From a checkpoint of a small transformer trained on Wikipedia: 4.69M parameters.
Each number is 200 + 30 x the weight over its row's rms, rounded and kept within 0 to 999. Layers, rows and columns count from 0. The size before them is the row's rms in percent of the matrix's.

# layer 7 MLP down (transposed), 512x128, rms 0.0675, rows 295-313, columns 0-127
107,223,150,205,190,240,161,184,201,186,271,228,227,261,157,199,212,129,184,216,183,172,226,191,180,178,192,189,164,198,173,229,209,179,207,157,189,209,184,186,183,204,181,251,122,257,196,191,198,227,240,215,211,166,194,191,199,256,163,153,199,148,173,209,206,176,180,194,180,202,232,215,156,185,203,231,200,124,213,147,176,204,232,217,187,173,177,192,231,182,203,229,189,211,221,197,203,235,134,249,206,212,213,218,252,170,220,170,215,147,246,158,243,184,174,153,242,229,231,202,184,217,197,221,179,185,211,214,258
100,246,183,216,179,181,166,159,230,188,213,188,172,140,173,191,157,237,201,204,220,202,211,251,222,224,183,198,223,217,170,177,209,200,217,176,209,203,202,183,210,166,214,191,169,185,227,177,220,217,137,177,193,194,208,184,180,169,233,245,127,206,110,218,212,193,184,244,228,194,200,213,241,183,226,151,223,214,104,207,225,245,205,206,202,223,177,203,242,251,176,236,184,237,231,256,255,186,175,199,142,170,179,219,208,152,213,187,236,232,193,169,257,204,168,208,220,217,206,227,232,254,200,242,180,227,179,218,229
103,227,200,217,227,190,138,201,228,162,195,198,165,165,212,208,175,152,261,204,187,193,234,160,199,152,211,203,132,182,199,199,238,164,219,207,185,155,215,158,227,190,229,206,218,216,260,207,153,191,203,166,225,206,191,183,185,176,203,184,183,221,231,198,182,244,197,156,219,193,220,195,182,186,245,187,197,212,131,197,252,193,208,212,216,201,178,189,183,208,227,196,134,190,173,187,212,231,192,208,230,287,204,217,182,219,233,180,220,181,195,196,315,232,218,162,196,257,157,235,203,239,233,225,175,220,264,188,184
102,186,174,205,143,172,205,202,190,161,252,215,179,226,225,198,228,233,189,193,171,240,197,197,229,180,170,173,141,232,155,202,142,143,208,242,195,149,219,232,174,212,183,186,204,210,175,169,178,170,188,195,219,207,188,162,130,152,243,177,189,217,191,216,259,199,208,217,201,227,215,237,240,204,187,229,165,152,180,203,192,180,237,222,167,151,205,210,226,223,207,185,175,256,171,247,190,221,166,261,200,204,234,201,233,226,196,175,201,192,254,148,148,200,163,202,248,174,220,261,168,178,225,245,214,219,254,178,201
097,183,188,184,286,238,233,205,164,240,216,217,199,154,185,183,226,154,176,202,159,206,183,172,166,206,155,194,150,157,198,185,147,167,164,205,176,186,216,234,202,246,209,193,203,182,192,227,186,159,217,178,191,228,202,179,179,212,193,188,218,158,194,217,219,231,218,206,160,146,198,160,178,215,192,224,207,192,250,181,240,254,250,161,201,234,265,254,194,121,212,220,182,203,183,202,238,196,175,184,155,165,181,179,174,167,237,218,154,205,155,185,280,196,237,186,193,143,204,177,174,208,176,205,185,155,205,177,191
093,226,261,219,213,199,243,141,165,192,227,229,150,188,210,180,222,300,181,222,207,228,204,186,199,196,184,215,227,221,228,250,160,172,185,202,183,275,212,223,181,173,177,243,181,198,189,248,258,205,183,215,206,123,200,245,167,178,239,219,197,231,144,214,197,215,145,188,182,249,179,156,190,199,170,159,197,209,165,200,177,177,239,205,182,178,178,195,189,221,215,226,220,259,190,182,212,190,229,216,174,217,191,209,226,214,112,177,155,209,180,230,177,173,230,252,230,201,193,195,212,200,219,209,192,238,194,166,194
105,216,185,205,240,235,203,204,210,233,153,155,164,200,237,185,196,130,195,236,178,172,178,221,212,189,195,231,217,249,164,190,184,159,205,236,212,214,181,127,209,199,184,185,234,174,204,198,227,169,196,215,237,127,157,182,149,225,188,195,195,227,176,228,208,194,201,211,206,193,169,191,207,202,208,238,270,178,174,176,179,249,199,226,253,163,125,177,199,191,221,204,170,221,186,227,197,167,249,253,214,212,197,169,168,223,173,168,246,150,198,194,108,188,219,221,160,253,174,231,192,199,241,195,217,176,213,166,174
097,219,237,193,205,204,216,187,236,216,185,149,235,220,138,230,182,190,214,170,252,223,210,189,209,167,225,192,169,179,204,235,177,191,235,184,192,228,213,213,207,201,161,167,219,262,212,181,196,231,195,134,217,183,201,205,191,198,129,187,246,152,282,245,205,209,199,190,217,235,180,199,185,214,228,179,200,191,153,257,240,203,230,177,195,178,225,218,202,113,193,188,248,258,199,192,242,183,221,247,153,203,168,174,312,224,224,202,198,212,225,197,225,207,180,222,230,193,166,223,227,203,230,212,205,190,214,227,185
097,261,244,206,212,189,215,214,237,186,239,234,169,196,171,209,188,245,232,206,172,226,179,217,211,178,180,240,232,244,241,206,191,125,193,230,204,185,178,195,220,159,181,201,174,204,187,157,224,187,185,238,235,237,178,135,187,190,175,232,226,160,196,249,208,189,242,177,201,229,197,144,193,241,236,249,175,200,254,213,212,225,221,158,169,213,233,258,210,141,163,197,269,204,226,235,193,195,169,176,185,228,219,212,203,191,176,237,238,161,185,158,169,192,158,197,228,175,184,180,216,141,168,220,145,162,209,185,223
101,206,214,232,196,238,199,237,244,150,217,206,174,130,218,238,205,236,172,194,172,203,228,192,162,168,248,160,244,196,194,210,185,195,204,216,133,191,162,208,210,194,183,204,209,184,175,182,219,224,147,174,141,162,200,195,212,233,189,203,218,215,221,223,150,195,164,192,175,204,190,189,170,207,230,217,163,235,192,211,182,138,222,205,153,138,164,202,203,205,179,246,247,212,213,191,187,217,186,226,169,219,213,175,196,225,215,171,126,235,209,217,141,186,224,191,227,211,150,174,259,187,167,136,187,108,203,172,220
104,173,209,165,205,212,142,196,162,237,224,189,220,251,198,194,219,203,168,205,201,160,211,198,213,187,156,256,162,171,212,183,155,214,240,215,231,168,233,179,192,180,205,205,182,240,207,266,202,207,232,235,211,209,232,245,214,149,210,179,217,244,228,239,212,218,172,205,213,183,202,181,207,197,156,178,228,151,214,192,153,172,153,228,137,238,212,176,276,209,202,222,206,202,201,215,217,197,167,201,235,196,203,267,171,182,225,213,222,137,173,187,120,213,230,200,216,144,177,252,176,231,234,152,209,185,239,159,196
098,168,210,188,142,201,215,179,189,188,224,237,236,243,224,270,180,158,230,213,261,242,177,229,205,190,201,274,180,204,234,209,161,210,219,128,195,176,198,169,207,211,198,174,197,190,170,245,168,164,220,235,163,187,238,188,235,172,196,196,177,224,184,227,222,185,186,163,203,181,215,205,210,237,229,242,213,259,195,247,125,180,169,182,172,184,214,191,224,198,208,193,231,232,192,228,198,230,232,200,168,187,227,229,197,221,203,212,240,149,131,211,175,196,247,137,201,173,253,216,244,203,183,198,164,211,262,196,218
101,199,203,221,209,151,166,223,206,137,182,174,205,208,170,172,200,180,176,165,210,255,212,227,242,246,220,191,220,177,197,177,204,246,201,205,230,183,160,157,197,197,252,171,231,159,219,205,281,274,233,202,194,205,250,190,224,247,217,247,160,193,219,156,230,183,217,219,206,158,211,182,180,182,216,169,171,170,204,167,203,224,199,225,213,214,210,152,169,188,210,232,211,203,255,177,195,145,226,199,194,252,159,163,236,202,236,211,298,179,210,206,235,201,186,223,229,182,159,138,184,196,190,221,171,195,177,233,193
100,232,169,262,216,197,211,202,176,175,220,156,135,143,200,173,215,173,241,207,173,171,209,163,214,175,205,190,327,179,170,189,216,219,187,207,196,204,177,168,205,187,179,152,154,171,188,238,242,187,188,181,166,229,197,189,188,195,226,218,212,182,176,217,148,229,236,232,151,198,205,180,161,239,192,183,222,164,240,212,186,234,247,211,191,199,191,193,171,221,238,171,221,189,224,182,244,168,240,230,194,204,189,157,148,267,184,230,188,218,162,222,199,207,172,199,265,219,182,202,200,204,161,219,219,132,202,186,211
094,217,223,172,245,202,181,213,149,227,180,211,158,193,149,169,228,201,171,195,150,208,174,174,150,195,225,158,177,187,193,175,168,226,187,211,188,237,143,215,255,185,244,246,205,107,219,193,193,205,195,214,208,209,198,212,203,173,165,208,205,179,190,240,207,215,184,188,170,198,221,189,180,218,222,167,215,220,203,171,147,171,259,105,170,235,182,251,161,165,199,235,205,192,176,169,183,198,211,232,207,187,186,211,223,240,152,166,200,190,197,206,225,170,180,223,202,151,231,201,142,141,202,190,250,236,148,246,201
100,125,245,176,249,191,229,187,246,209,198,192,232,218,216,197,206,225,204,197,212,178,174,206,219,191,191,150,127,187,244,205,182,222,160,215,171,161,193,210,197,211,234,163,168,239,198,176,179,169,279,238,192,236,199,222,198,204,171,190,179,201,174,187,246,178,181,248,197,220,255,194,228,252,177,211,205,214,201,200,202,191,168,193,157,169,206,205,203,211,218,163,250,145,233,181,183,194,207,220,195,230,235,198,254,180,165,241,223,152,197,201,191,113,181,179,233,141,210,158,168,166,223,181,257,197,216,261,190
105,200,209,226,209,252,186,213,169,185,227,147,153,201,240,203,252,161,213,191,203,190,204,144,216,186,221,222,256,166,172,217,183,209,221,187,253,202,154,192,176,195,157,181,246,230,192,201,208,225,226,269,233,141,223,166,232,154,204,253,185,201,248,163,205,183,207,239,237,208,175,186,206,222,241,170,222,253,206,197,168,202,230,164,180,182,144,182,207,188,207,162,262,174,216,200,197,211,222,210,236,219,147,236,201,219,214,207,198,208,208,240,167,156,223,199,180,174,202,154,144,179,139,163,196,232,253,223,171
105,179,232,187,169,203,176,204,184,149,212,263,190,179,217,208,176,209,165,246,181,203,205,205,175,163,128,164,197,213,167,230,147,176,181,254,225,186,210,225,185,179,206,174,179,222,220,208,208,196,176,211,207,209,194,216,197,220,209,204,205,185,174,223,243,180,212,225,231,212,205,230,249,234,207,175,193,192,230,183,222,218,192,258,229,132,233,179,215,251,206,229,240,180,224,196,237,179,194,204,198,213,199,203,212,189,235,223,235,179,151,205,131,248,105,125,203,205,237,243,248,220,216,214,216,153,194,260,267
104,246,184,179,169,192,251,222,205,206,155,192,258,210,185,180,172,213,177,218,225,200,212,202,200,246,243,154,245,180,179,172,143,182,189,191,181,158,181,173,189,188,128,236,214,199,194,227,221,187,192,161,262,244,225,230,150,232,167,210,204,241,208,247,236,170,183,245,204,261,156,244,160,202,254,199,239,197,229,214,157,187,147,190,168,196,176,210,239,230,197,218,200,221,202,220,233,199,211,177,206,209,174,204,199,206,178,184,204,170,274,159,180,171,243,214,227,174,171,223,255,175,225,177,183,228,245,160,180
# layer 7 MLP gate, 512x128, rms 0.299, rows 296-313, columns 0-127
108,204,193,141,186,234,189,206,228,173,184,222,196,226,218,193,191,206,185,208,208,193,223,156,211,236,202,211,213,133,232,171,170,210,198,162,213,210,226,292,202,160,168,232,224,188,217,207,203,261,183,216,227,228,209,181,238,235,225,167,246,218,189,196,169,190,166,188,230,145,201,235,212,162,154,145,215,187,213,213,242,227,154,210,168,181,178,156,129,193,198,209,239,188,161,162,178,168,134,185,214,278,221,231,231,197,203,203,160,186,155,130,210,181,215,238,229,176,227,211,218,213,149,208,227,209,218,213,212
099,280,190,196,216,231,212,176,167,168,175,201,178,189,178,191,172,161,193,227,213,182,183,216,165,191,218,219,199,176,250,249,234,204,181,235,163,175,216,157,205,142,185,212,214,226,186,180,216,184,196,180,218,195,167,193,211,228,241,237,173,242,175,151,209,225,211,216,232,159,175,221,181,145,246,231,135,196,264,194,174,224,244,174,225,232,111,221,182,218,207,225,142,210,221,175,165,228,195,206,206,231,193,243,164,231,210,199,169,174,196,208,116,250,216,193,205,190,212,163,198,217,257,177,216,198,241,198,236
101,124,286,214,205,164,212,178,206,256,225,260,207,208,189,210,129,200,198,210,233,185,161,172,204,205,185,189,234,148,159,150,172,171,237,221,235,250,244,215,222,257,184,206,167,179,207,238,166,197,178,263,161,195,237,214,213,200,201,193,177,182,185,178,189,238,226,169,183,193,201,203,207,200,205,180,191,156,189,209,190,211,213,226,166,225,133,183,186,287,190,172,195,223,182,165,198,250,215,240,180,164,184,219,173,165,129,187,200,193,196,174,194,222,193,204,222,222,236,179,171,179,249,188,189,208,166,189,211
106,239,188,236,221,222,239,226,199,249,164,228,181,176,217,236,213,178,157,261,251,233,245,170,176,220,204,184,276,178,233,228,161,192,211,174,179,257,202,192,218,200,192,211,206,196,200,224,186,234,213,217,238,168,195,172,258,210,210,199,239,254,149,203,187,173,184,202,170,168,212,157,117,190,177,161,228,211,209,166,247,213,203,237,218,217,191,208,159,205,188,179,150,172,159,205,223,217,187,210,209,249,187,192,180,189,237,221,257,173,257,116,221,199,204,190,214,219,227,203,219,188,248,185,202,174,198,206,254
100,186,205,254,184,175,255,217,230,168,204,250,194,176,208,224,243,156,178,186,147,171,199,167,187,167,161,207,217,192,195,210,174,214,196,223,193,160,184,204,196,230,193,193,170,166,207,248,185,170,178,174,241,256,188,198,195,200,222,196,216,206,166,197,176,186,178,189,259,169,197,173,207,171,237,186,206,197,181,257,215,226,222,204,260,157,192,246,280,212,234,203,189,173,242,264,171,249,181,165,220,186,244,250,180,179,194,251,258,206,219,179,166,242,186,188,130,180,197,177,143,176,156,206,161,171,210,202,172
104,237,212,197,238,183,180,182,219,282,204,142,223,136,154,244,203,208,163,207,150,156,156,203,203,185,178,240,222,198,230,190,175,175,194,251,168,232,193,193,184,174,209,206,247,226,263,218,203,197,197,168,212,202,232,199,207,212,180,174,215,238,137,225,242,205,215,235,171,156,169,181,163,159,239,246,208,205,230,165,216,258,186,230,209,169,137,230,141,183,212,171,223,226,148,220,231,197,239,219,150,179,198,201,215,185,195,174,215,136,179,216,190,228,199,162,175,239,155,175,196,211,194,196,193,173,179,203,210
096,182,217,149,205,217,237,217,200,192,208,221,197,150,233,170,195,151,160,213,170,193,225,209,168,203,225,204,180,264,217,191,173,219,215,183,214,235,190,199,188,239,188,272,216,173,207,193,211,233,237,211,199,163,203,179,207,221,246,214,174,212,169,158,223,176,213,250,206,161,289,146,132,159,242,259,209,231,184,196,172,161,189,184,168,222,233,224,217,201,210,220,176,221,234,257,234,174,189,186,168,237,183,178,170,220,188,237,183,268,175,206,232,244,192,190,168,226,207,253,174,179,184,204,124,168,193,205,187
103,247,168,158,161,191,215,208,197,255,171,203,202,211,214,212,165,217,243,171,180,208,227,164,192,220,175,252,194,192,245,190,211,186,176,228,184,193,231,163,212,151,171,222,285,194,235,201,204,160,196,231,213,199,204,129,228,234,167,192,166,182,157,164,214,204,222,172,215,176,182,225,192,216,128,203,237,210,143,214,204,253,168,256,209,239,213,231,222,195,234,189,215,225,212,209,170,121,234,216,173,205,212,157,220,228,224,201,261,255,200,227,210,145,184,188,179,214,214,196,187,212,229,180,204,124,207,186,181
102,239,198,173,189,218,173,226,251,176,205,202,209,162,194,214,252,224,198,180,217,221,230,196,237,175,174,189,172,191,206,191,171,191,244,210,153,213,241,234,183,154,184,182,196,178,232,215,165,170,157,243,172,176,184,214,182,245,170,151,248,200,163,196,133,208,146,165,286,219,191,236,182,230,209,207,162,220,213,215,167,217,220,222,192,169,130,221,159,235,190,246,217,181,246,152,215,166,157,214,191,189,226,167,175,230,208,195,223,233,161,224,168,183,196,173,194,244,153,241,253,244,188,238,200,195,221,233,184
099,157,135,245,177,205,183,206,214,199,176,172,218,206,208,195,181,242,141,157,192,168,204,193,251,146,231,165,270,172,195,188,182,170,184,201,243,172,283,250,181,183,215,207,217,168,176,258,217,166,187,198,171,190,178,199,193,192,202,207,223,187,240,200,224,167,195,253,212,194,192,144,217,206,217,208,232,159,202,178,218,170,211,165,205,207,260,238,213,240,185,226,177,184,191,157,218,233,169,162,142,161,181,224,207,225,164,141,235,242,195,195,180,200,233,259,236,200,200,192,204,235,218,243,262,191,192,187,220
094,245,213,162,214,239,206,210,211,204,257,191,229,210,159,223,182,173,204,195,143,201,204,221,191,193,253,248,159,182,237,237,155,192,211,216,156,233,261,213,193,197,223,172,188,165,193,229,176,183,210,197,213,219,220,247,170,259,272,218,202,274,207,230,216,173,203,237,201,188,208,211,211,248,220,166,276,212,165,216,152,181,195,227,204,237,187,266,190,228,219,212,196,149,207,170,185,177,196,185,192,198,198,253,198,212,144,180,216,188,216,205,205,175,242,203,204,131,191,177,204,191,162,150,155,189,253,217,235
099,163,207,228,162,156,167,184,252,259,175,176,198,168,209,254,223,188,162,183,245,198,274,220,191,162,222,227,140,213,163,168,229,210,219,231,187,230,166,175,194,201,192,169,217,112,158,215,194,206,209,226,202,193,158,249,248,230,230,208,204,202,186,228,179,171,209,221,221,211,249,207,137,187,150,219,179,204,235,186,224,193,247,182,226,185,206,215,179,220,205,217,208,144,168,207,198,199,170,202,193,214,227,201,142,201,232,215,204,202,189,262,287,172,177,233,215,207,191,171,180,242,182,242,174,182,214,217,218
103,285,201,207,164,163,220,206,174,209,177,205,197,173,205,159,210,201,164,231,220,202,200,151,169,192,219,192,154,227,191,172,165,209,235,210,256,231,156,206,213,162,207,219,207,193,237,153,188,180,214,213,186,217,219,213,228,180,207,235,227,183,184,195,178,196,201,167,200,183,222,183,195,231,185,196,167,182,262,128,231,260,231,159,210,159,120,236,171,166,240,194,192,260,213,173,199,191,172,214,202,161,236,203,217,176,237,219,221,220,205,203,297,187,174,198,247,205,231,232,195,261,237,169,212,175,174,176,239
089,222,181,156,229,183,211,147,160,198,175,187,241,232,176,159,171,151,227,160,202,200,154,198,191,191,236,156,179,210,227,214,211,160,167,189,235,184,173,169,235,242,205,221,157,198,242,261,212,169,215,167,167,256,215,210,217,225,188,222,212,230,165,137,229,171,206,200,213,173,224,182,217,213,196,245,198,179,210,159,209,221,178,262,163,197,216,176,257,178,179,240,181,130,189,174,199,196,165,245,225,163,190,214,174,165,202,200,210,209,168,209,170,197,195,246,160,181,140,209,200,160,169,170,225,256,148,235,173
103,124,186,222,259,209,216,187,263,211,199,187,195,218,223,207,195,208,206,173,167,172,160,179,163,189,181,221,155,254,226,238,190,222,162,212,203,199,159,231,200,258,256,215,188,193,193,195,174,207,207,198,212,173,147,191,178,159,183,168,267,169,191,182,216,196,251,163,158,225,181,171,230,224,128,227,191,174,208,213,144,208,186,249,235,186,169,222,209,230,190,184,189,199,184,149,212,233,189,186,169,178,220,184,219,179,217,197,267,186,216,203,181,156,184,197,191,192,234,179,166,202,216,190,285,164,214,271,166
103,181,190,198,236,164,258,135,199,224,229,140,218,215,196,199,196,239,164,182,160,223,169,183,212,181,177,262,165,189,188,184,140,235,214,209,216,199,171,188,188,234,237,227,229,216,211,210,212,187,170,157,265,196,231,224,163,209,178,130,235,204,144,154,251,207,171,214,163,221,233,191,174,178,150,181,175,173,198,208,224,201,219,208,182,183,178,223,199,191,286,203,199,207,188,167,211,154,143,198,179,185,170,178,234,217,231,196,212,152,236,175,199,212,188,194,189,250,207,238,165,233,227,199,159,175,264,229,202
099,170,193,235,236,153,158,236,178,186,210,238,197,178,165,195,193,222,178,267,196,187,144,207,234,138,203,152,169,159,108,208,190,164,222,209,199,217,207,243,224,192,152,173,183,159,180,184,195,191,177,162,152,195,194,213,182,198,182,234,185,183,197,244,189,229,243,166,197,206,218,256,213,204,198,201,235,156,185,228,175,212,225,211,150,228,144,222,222,194,223,193,211,185,212,187,237,157,189,168,198,195,222,167,224,261,216,232,271,170,283,182,212,231,173,186,177,219,211,213,211,205,213,161,253,168,177,200,193
101,218,229,184,196,200,148,189,187,199,216,193,163,189,119,182,221,205,159,204,184,203,189,203,173,158,180,203,198,207,225,188,169,180,268,217,147,222,189,171,213,171,195,205,193,242,236,216,192,196,181,269,196,173,200,167,161,181,162,201,204,213,182,182,194,188,187,241,179,235,285,161,153,226,162,283,235,216,180,174,239,268,182,109,228,192,168,218,164,199,206,139,214,226,182,215,215,240,201,217,215,191,208,187,161,176,183,213,180,200,171,197,187,221,243,231,207,206,158,202,179,187,181,257,210,163,205,244,227
# layer 7 MLP up, 512x128, rms 0.308, rows 296-313, columns 0-127
099,228,152,165,217,170,197,172,247,237,194,165,156,204,178,209,203,148,229,239,191,186,201,202,254,243,181,215,184,224,164,199,174,210,182,189,193,206,200,165,212,154,257,247,227,188,165,210,249,237,178,171,219,220,160,284,188,187,227,191,215,213,168,194,203,174,246,208,211,197,179,195,210,260,221,210,218,219,231,233,158,178,168,214,276,258,171,218,215,136,222,234,225,224,170,241,184,180,248,224,177,220,203,185,176,221,171,205,183,178,288,200,219,237,220,209,193,236,226,138,185,186,219,200,187,222,222,202,195
100,217,250,214,235,183,177,243,241,200,194,175,262,234,196,262,237,195,223,222,197,230,229,187,193,186,166,220,257,169,239,158,147,221,188,202,230,165,210,235,263,210,192,203,169,247,191,208,161,185,174,199,191,225,194,181,195,164,229,202,213,246,234,217,232,190,163,251,232,236,235,179,183,210,206,247,235,248,171,152,223,205,210,212,155,160,185,176,226,147,178,189,201,214,219,205,217,196,201,169,192,227,218,135,171,196,209,191,170,169,283,236,214,150,152,213,203,221,196,182,185,140,162,176,235,209,176,203,200
103,162,224,256,212,205,202,210,235,243,176,179,200,225,159,214,187,205,178,216,209,233,158,212,199,254,184,172,236,135,175,264,160,194,227,240,203,239,185,197,229,142,181,236,200,178,174,196,201,166,182,182,173,238,261,218,211,157,163,156,203,193,180,192,102,210,187,191,194,164,199,188,173,162,178,266,186,175,163,158,192,214,164,170,254,171,183,189,208,192,174,163,151,210,229,192,166,224,202,200,162,188,234,233,174,206,207,227,211,165,284,222,177,192,199,214,220,200,156,226,218,166,232,181,210,175,215,208,182
096,161,180,238,169,191,236,172,204,162,210,214,178,203,262,210,162,201,173,158,178,200,172,243,187,205,207,210,215,230,206,176,217,233,163,232,233,159,191,174,184,233,182,160,188,191,180,188,237,229,179,216,181,169,213,206,227,219,198,207,224,195,221,186,206,230,264,264,165,236,270,192,199,225,215,265,210,198,251,210,161,164,217,262,181,219,208,202,191,209,164,216,151,215,236,162,178,189,235,149,181,218,224,199,236,227,132,260,213,213,193,209,219,188,178,229,196,182,225,220,214,178,247,235,188,242,118,256,183
100,166,166,172,177,226,175,160,215,215,165,219,173,245,245,183,228,207,185,227,195,168,209,265,177,244,186,181,154,234,195,208,168,201,212,168,204,211,210,181,253,171,229,149,243,182,149,182,199,189,239,257,151,201,216,160,259,163,201,190,171,212,184,153,180,175,179,163,177,242,184,215,188,165,149,238,171,214,172,208,206,147,164,130,210,189,174,185,119,149,184,195,202,208,175,166,167,224,195,205,174,222,263,149,184,178,211,224,186,151,169,188,242,194,215,182,213,187,225,203,172,201,220,231,207,174,191,216,186
099,222,187,172,222,189,232,149,148,235,196,183,207,203,212,221,192,243,216,180,211,222,201,179,186,159,183,229,186,204,204,224,130,175,227,207,204,192,271,157,190,165,198,168,220,180,249,174,176,133,188,245,259,198,231,210,181,171,183,173,210,180,184,182,230,168,203,237,173,193,168,147,234,216,216,183,205,274,181,203,177,213,211,211,229,176,221,227,203,189,229,201,190,170,195,234,223,205,165,238,192,218,206,211,212,235,187,280,101,191,262,210,234,192,160,213,244,197,175,200,263,250,176,221,184,204,206,175,218
090,205,209,199,192,216,234,151,169,172,187,184,217,191,220,250,253,228,180,163,223,180,210,171,140,204,253,195,175,162,235,169,177,236,256,165,256,194,204,242,210,224,217,227,229,213,203,179,197,187,200,222,201,195,183,168,261,216,164,254,243,209,172,159,204,162,194,230,208,169,222,229,158,216,198,227,216,231,186,220,135,159,168,196,183,221,201,192,224,200,239,199,177,255,251,212,239,189,262,187,169,183,184,212,188,157,192,173,244,263,153,211,178,204,213,132,191,204,188,250,186,194,215,228,155,145,222,212,207
108,232,176,232,212,165,199,197,194,244,152,214,199,182,242,194,197,222,210,153,146,163,199,196,239,205,198,210,218,197,189,250,197,144,113,193,202,179,235,196,262,163,184,245,211,188,217,215,208,164,183,229,214,193,154,147,200,179,212,160,174,189,208,200,229,227,176,163,186,167,204,243,172,196,164,222,205,254,201,217,231,208,191,242,206,176,195,198,249,228,219,199,234,179,189,215,154,105,223,209,137,198,201,132,221,212,190,184,201,232,215,239,174,117,202,207,152,208,213,221,192,209,228,208,192,151,175,231,187
117,183,217,133,233,247,180,223,232,190,191,208,218,221,206,233,191,212,217,222,206,163,233,196,188,203,211,151,204,247,237,174,227,182,228,177,158,184,238,204,155,118,186,188,249,229,196,192,219,184,195,229,145,193,161,172,203,178,175,137,200,221,197,179,168,231,188,211,232,212,214,198,201,190,237,235,161,211,208,246,141,189,214,212,228,144,130,158,225,219,159,177,234,176,210,166,218,173,167,234,142,229,238,216,175,238,245,159,157,239,181,220,201,188,229,164,200,245,192,216,219,202,184,224,192,230,224,199,138
098,226,215,156,229,226,227,193,215,248,269,185,187,178,176,230,199,236,251,234,202,176,254,223,187,189,163,190,176,178,177,189,176,195,239,191,178,187,207,168,257,157,217,233,275,212,260,226,167,228,151,163,229,216,202,209,183,194,222,151,162,237,254,186,197,208,173,176,186,181,148,201,148,210,158,158,238,196,202,211,228,189,205,196,193,153,244,204,250,213,171,171,177,148,179,154,177,205,225,173,192,199,158,210,209,189,291,216,178,186,163,164,203,231,169,237,182,180,203,203,202,214,186,219,221,179,184,238,216
093,175,249,204,196,199,202,260,242,132,195,172,223,299,220,183,196,195,163,188,167,169,152,197,166,186,187,246,192,177,199,173,193,183,209,229,246,207,225,167,150,229,178,222,206,187,184,213,128,187,182,216,217,191,207,232,167,154,224,208,190,202,204,177,235,158,220,174,182,165,225,215,214,253,209,199,163,159,146,191,128,227,188,235,192,259,184,222,190,223,222,216,184,145,189,181,219,222,161,178,166,181,216,194,237,240,185,283,191,223,228,205,194,203,168,207,198,194,200,201,184,233,164,166,157,224,230,182,214
098,200,209,140,216,212,260,156,202,208,184,213,218,207,133,199,210,220,221,176,198,248,213,187,225,217,168,252,198,229,151,252,168,204,250,165,218,198,187,209,202,189,261,195,205,224,242,185,253,192,274,202,175,181,174,166,251,188,166,177,145,161,162,123,131,157,199,225,225,199,208,212,181,195,180,214,176,179,192,129,243,202,214,183,213,214,201,231,196,179,156,209,223,212,209,191,172,219,229,208,180,247,174,166,155,228,220,217,204,216,177,166,223,214,243,185,206,225,165,176,201,184,199,152,197,152,211,208,244
101,199,228,183,229,156,256,162,187,253,198,204,259,208,192,182,189,211,131,128,255,233,158,201,182,224,179,234,163,205,197,215,217,162,211,216,214,196,169,230,225,197,200,194,254,159,248,208,163,217,199,209,169,170,149,185,233,231,213,192,194,163,231,168,193,179,166,157,177,163,194,195,188,176,187,214,165,208,273,168,168,244,176,194,189,241,194,212,133,201,176,210,195,201,248,236,190,204,231,219,178,156,186,237,226,210,184,210,222,183,210,224,260,223,167,227,170,185,158,223,178,179,141,217,226,253,233,213,194
094,208,157,149,208,216,153,214,211,214,181,207,271,191,202,202,242,184,227,169,257,183,248,213,235,224,196,167,224,157,206,204,190,184,197,268,189,207,156,228,248,252,229,182,201,191,242,218,150,215,242,179,201,215,193,215,218,197,183,247,251,224,133,191,223,171,183,176,236,198,183,224,216,166,227,184,218,206,164,136,171,227,192,202,153,182,198,208,226,189,190,259,237,149,184,201,231,157,175,210,185,181,187,224,166,169,197,184,202,256,206,202,201,193,187,222,218,239,113,205,223,196,260,183,169,185,213,164,242
106,231,214,146,137,169,186,246,185,198,264,189,218,169,192,177,237,175,181,236,171,251,204,184,237,196,175,200,222,195,179,181,244,192,223,161,199,197,220,172,195,159,178,183,183,222,226,204,222,184,209,176,192,220,181,227,186,231,236,240,241,218,190,207,230,160,204,229,273,201,263,198,218,185,247,180,184,251,176,170,233,212,253,141,180,187,208,179,232,214,227,218,210,208,249,241,180,153,214,211,200,210,237,157,214,226,198,202,237,271,201,200,205,223,259,241,234,241,176,216,191,183,218,186,170,243,243,131,221
104,250,234,184,271,213,272,209,173,205,231,222,229,171,243,235,203,219,219,181,186,208,193,146,236,166,184,251,185,225,229,202,137,230,222,207,163,175,174,206,141,213,229,182,174,230,229,193,212,201,186,228,225,163,201,136,178,201,175,87,252,241,190,168,222,195,181,186,219,210,191,219,185,190,205,226,238,202,193,225,162,230,155,199,252,207,198,186,177,194,208,177,191,258,218,164,167,216,149,248,168,200,189,207,220,192,229,239,198,191,202,198,170,203,231,247,219,212,189,199,220,227,234,216,192,176,245,214,164
106,164,233,173,140,160,178,164,236,271,219,162,159,230,240,206,193,223,205,159,178,241,219,184,211,242,205,204,174,179,197,201,208,228,195,190,218,170,153,173,166,272,194,231,180,237,206,235,206,194,156,232,244,236,169,233,161,228,195,189,168,229,212,194,211,162,209,180,236,206,241,174,232,181,165,149,169,176,256,132,135,187,212,180,221,171,240,189,202,195,202,206,203,183,224,180,179,233,150,231,109,197,176,175,206,195,217,240,184,221,211,188,209,214,233,223,184,232,215,236,245,200,204,196,184,203,179,224,237
103,196,167,204,225,199,152,172,170,256,141,215,233,154,207,242,230,240,229,207,171,229,240,180,200,182,194,260,216,187,172,141,195,160,206,170,170,173,241,227,248,253,253,247,224,226,237,181,185,173,220,238,163,203,244,165,233,213,204,167,210,210,209,194,176,206,180,194,178,219,204,209,174,206,162,152,252,207,145,257,159,245,187,244,167,213,189,213,161,180,207,211,207,161,165,185,221,168,139,207,191,228,261,207,217,202,209,183,166,177,211,230,193,207,148,233,173,174,201,215,202,175,152,201,174,211,238,208,187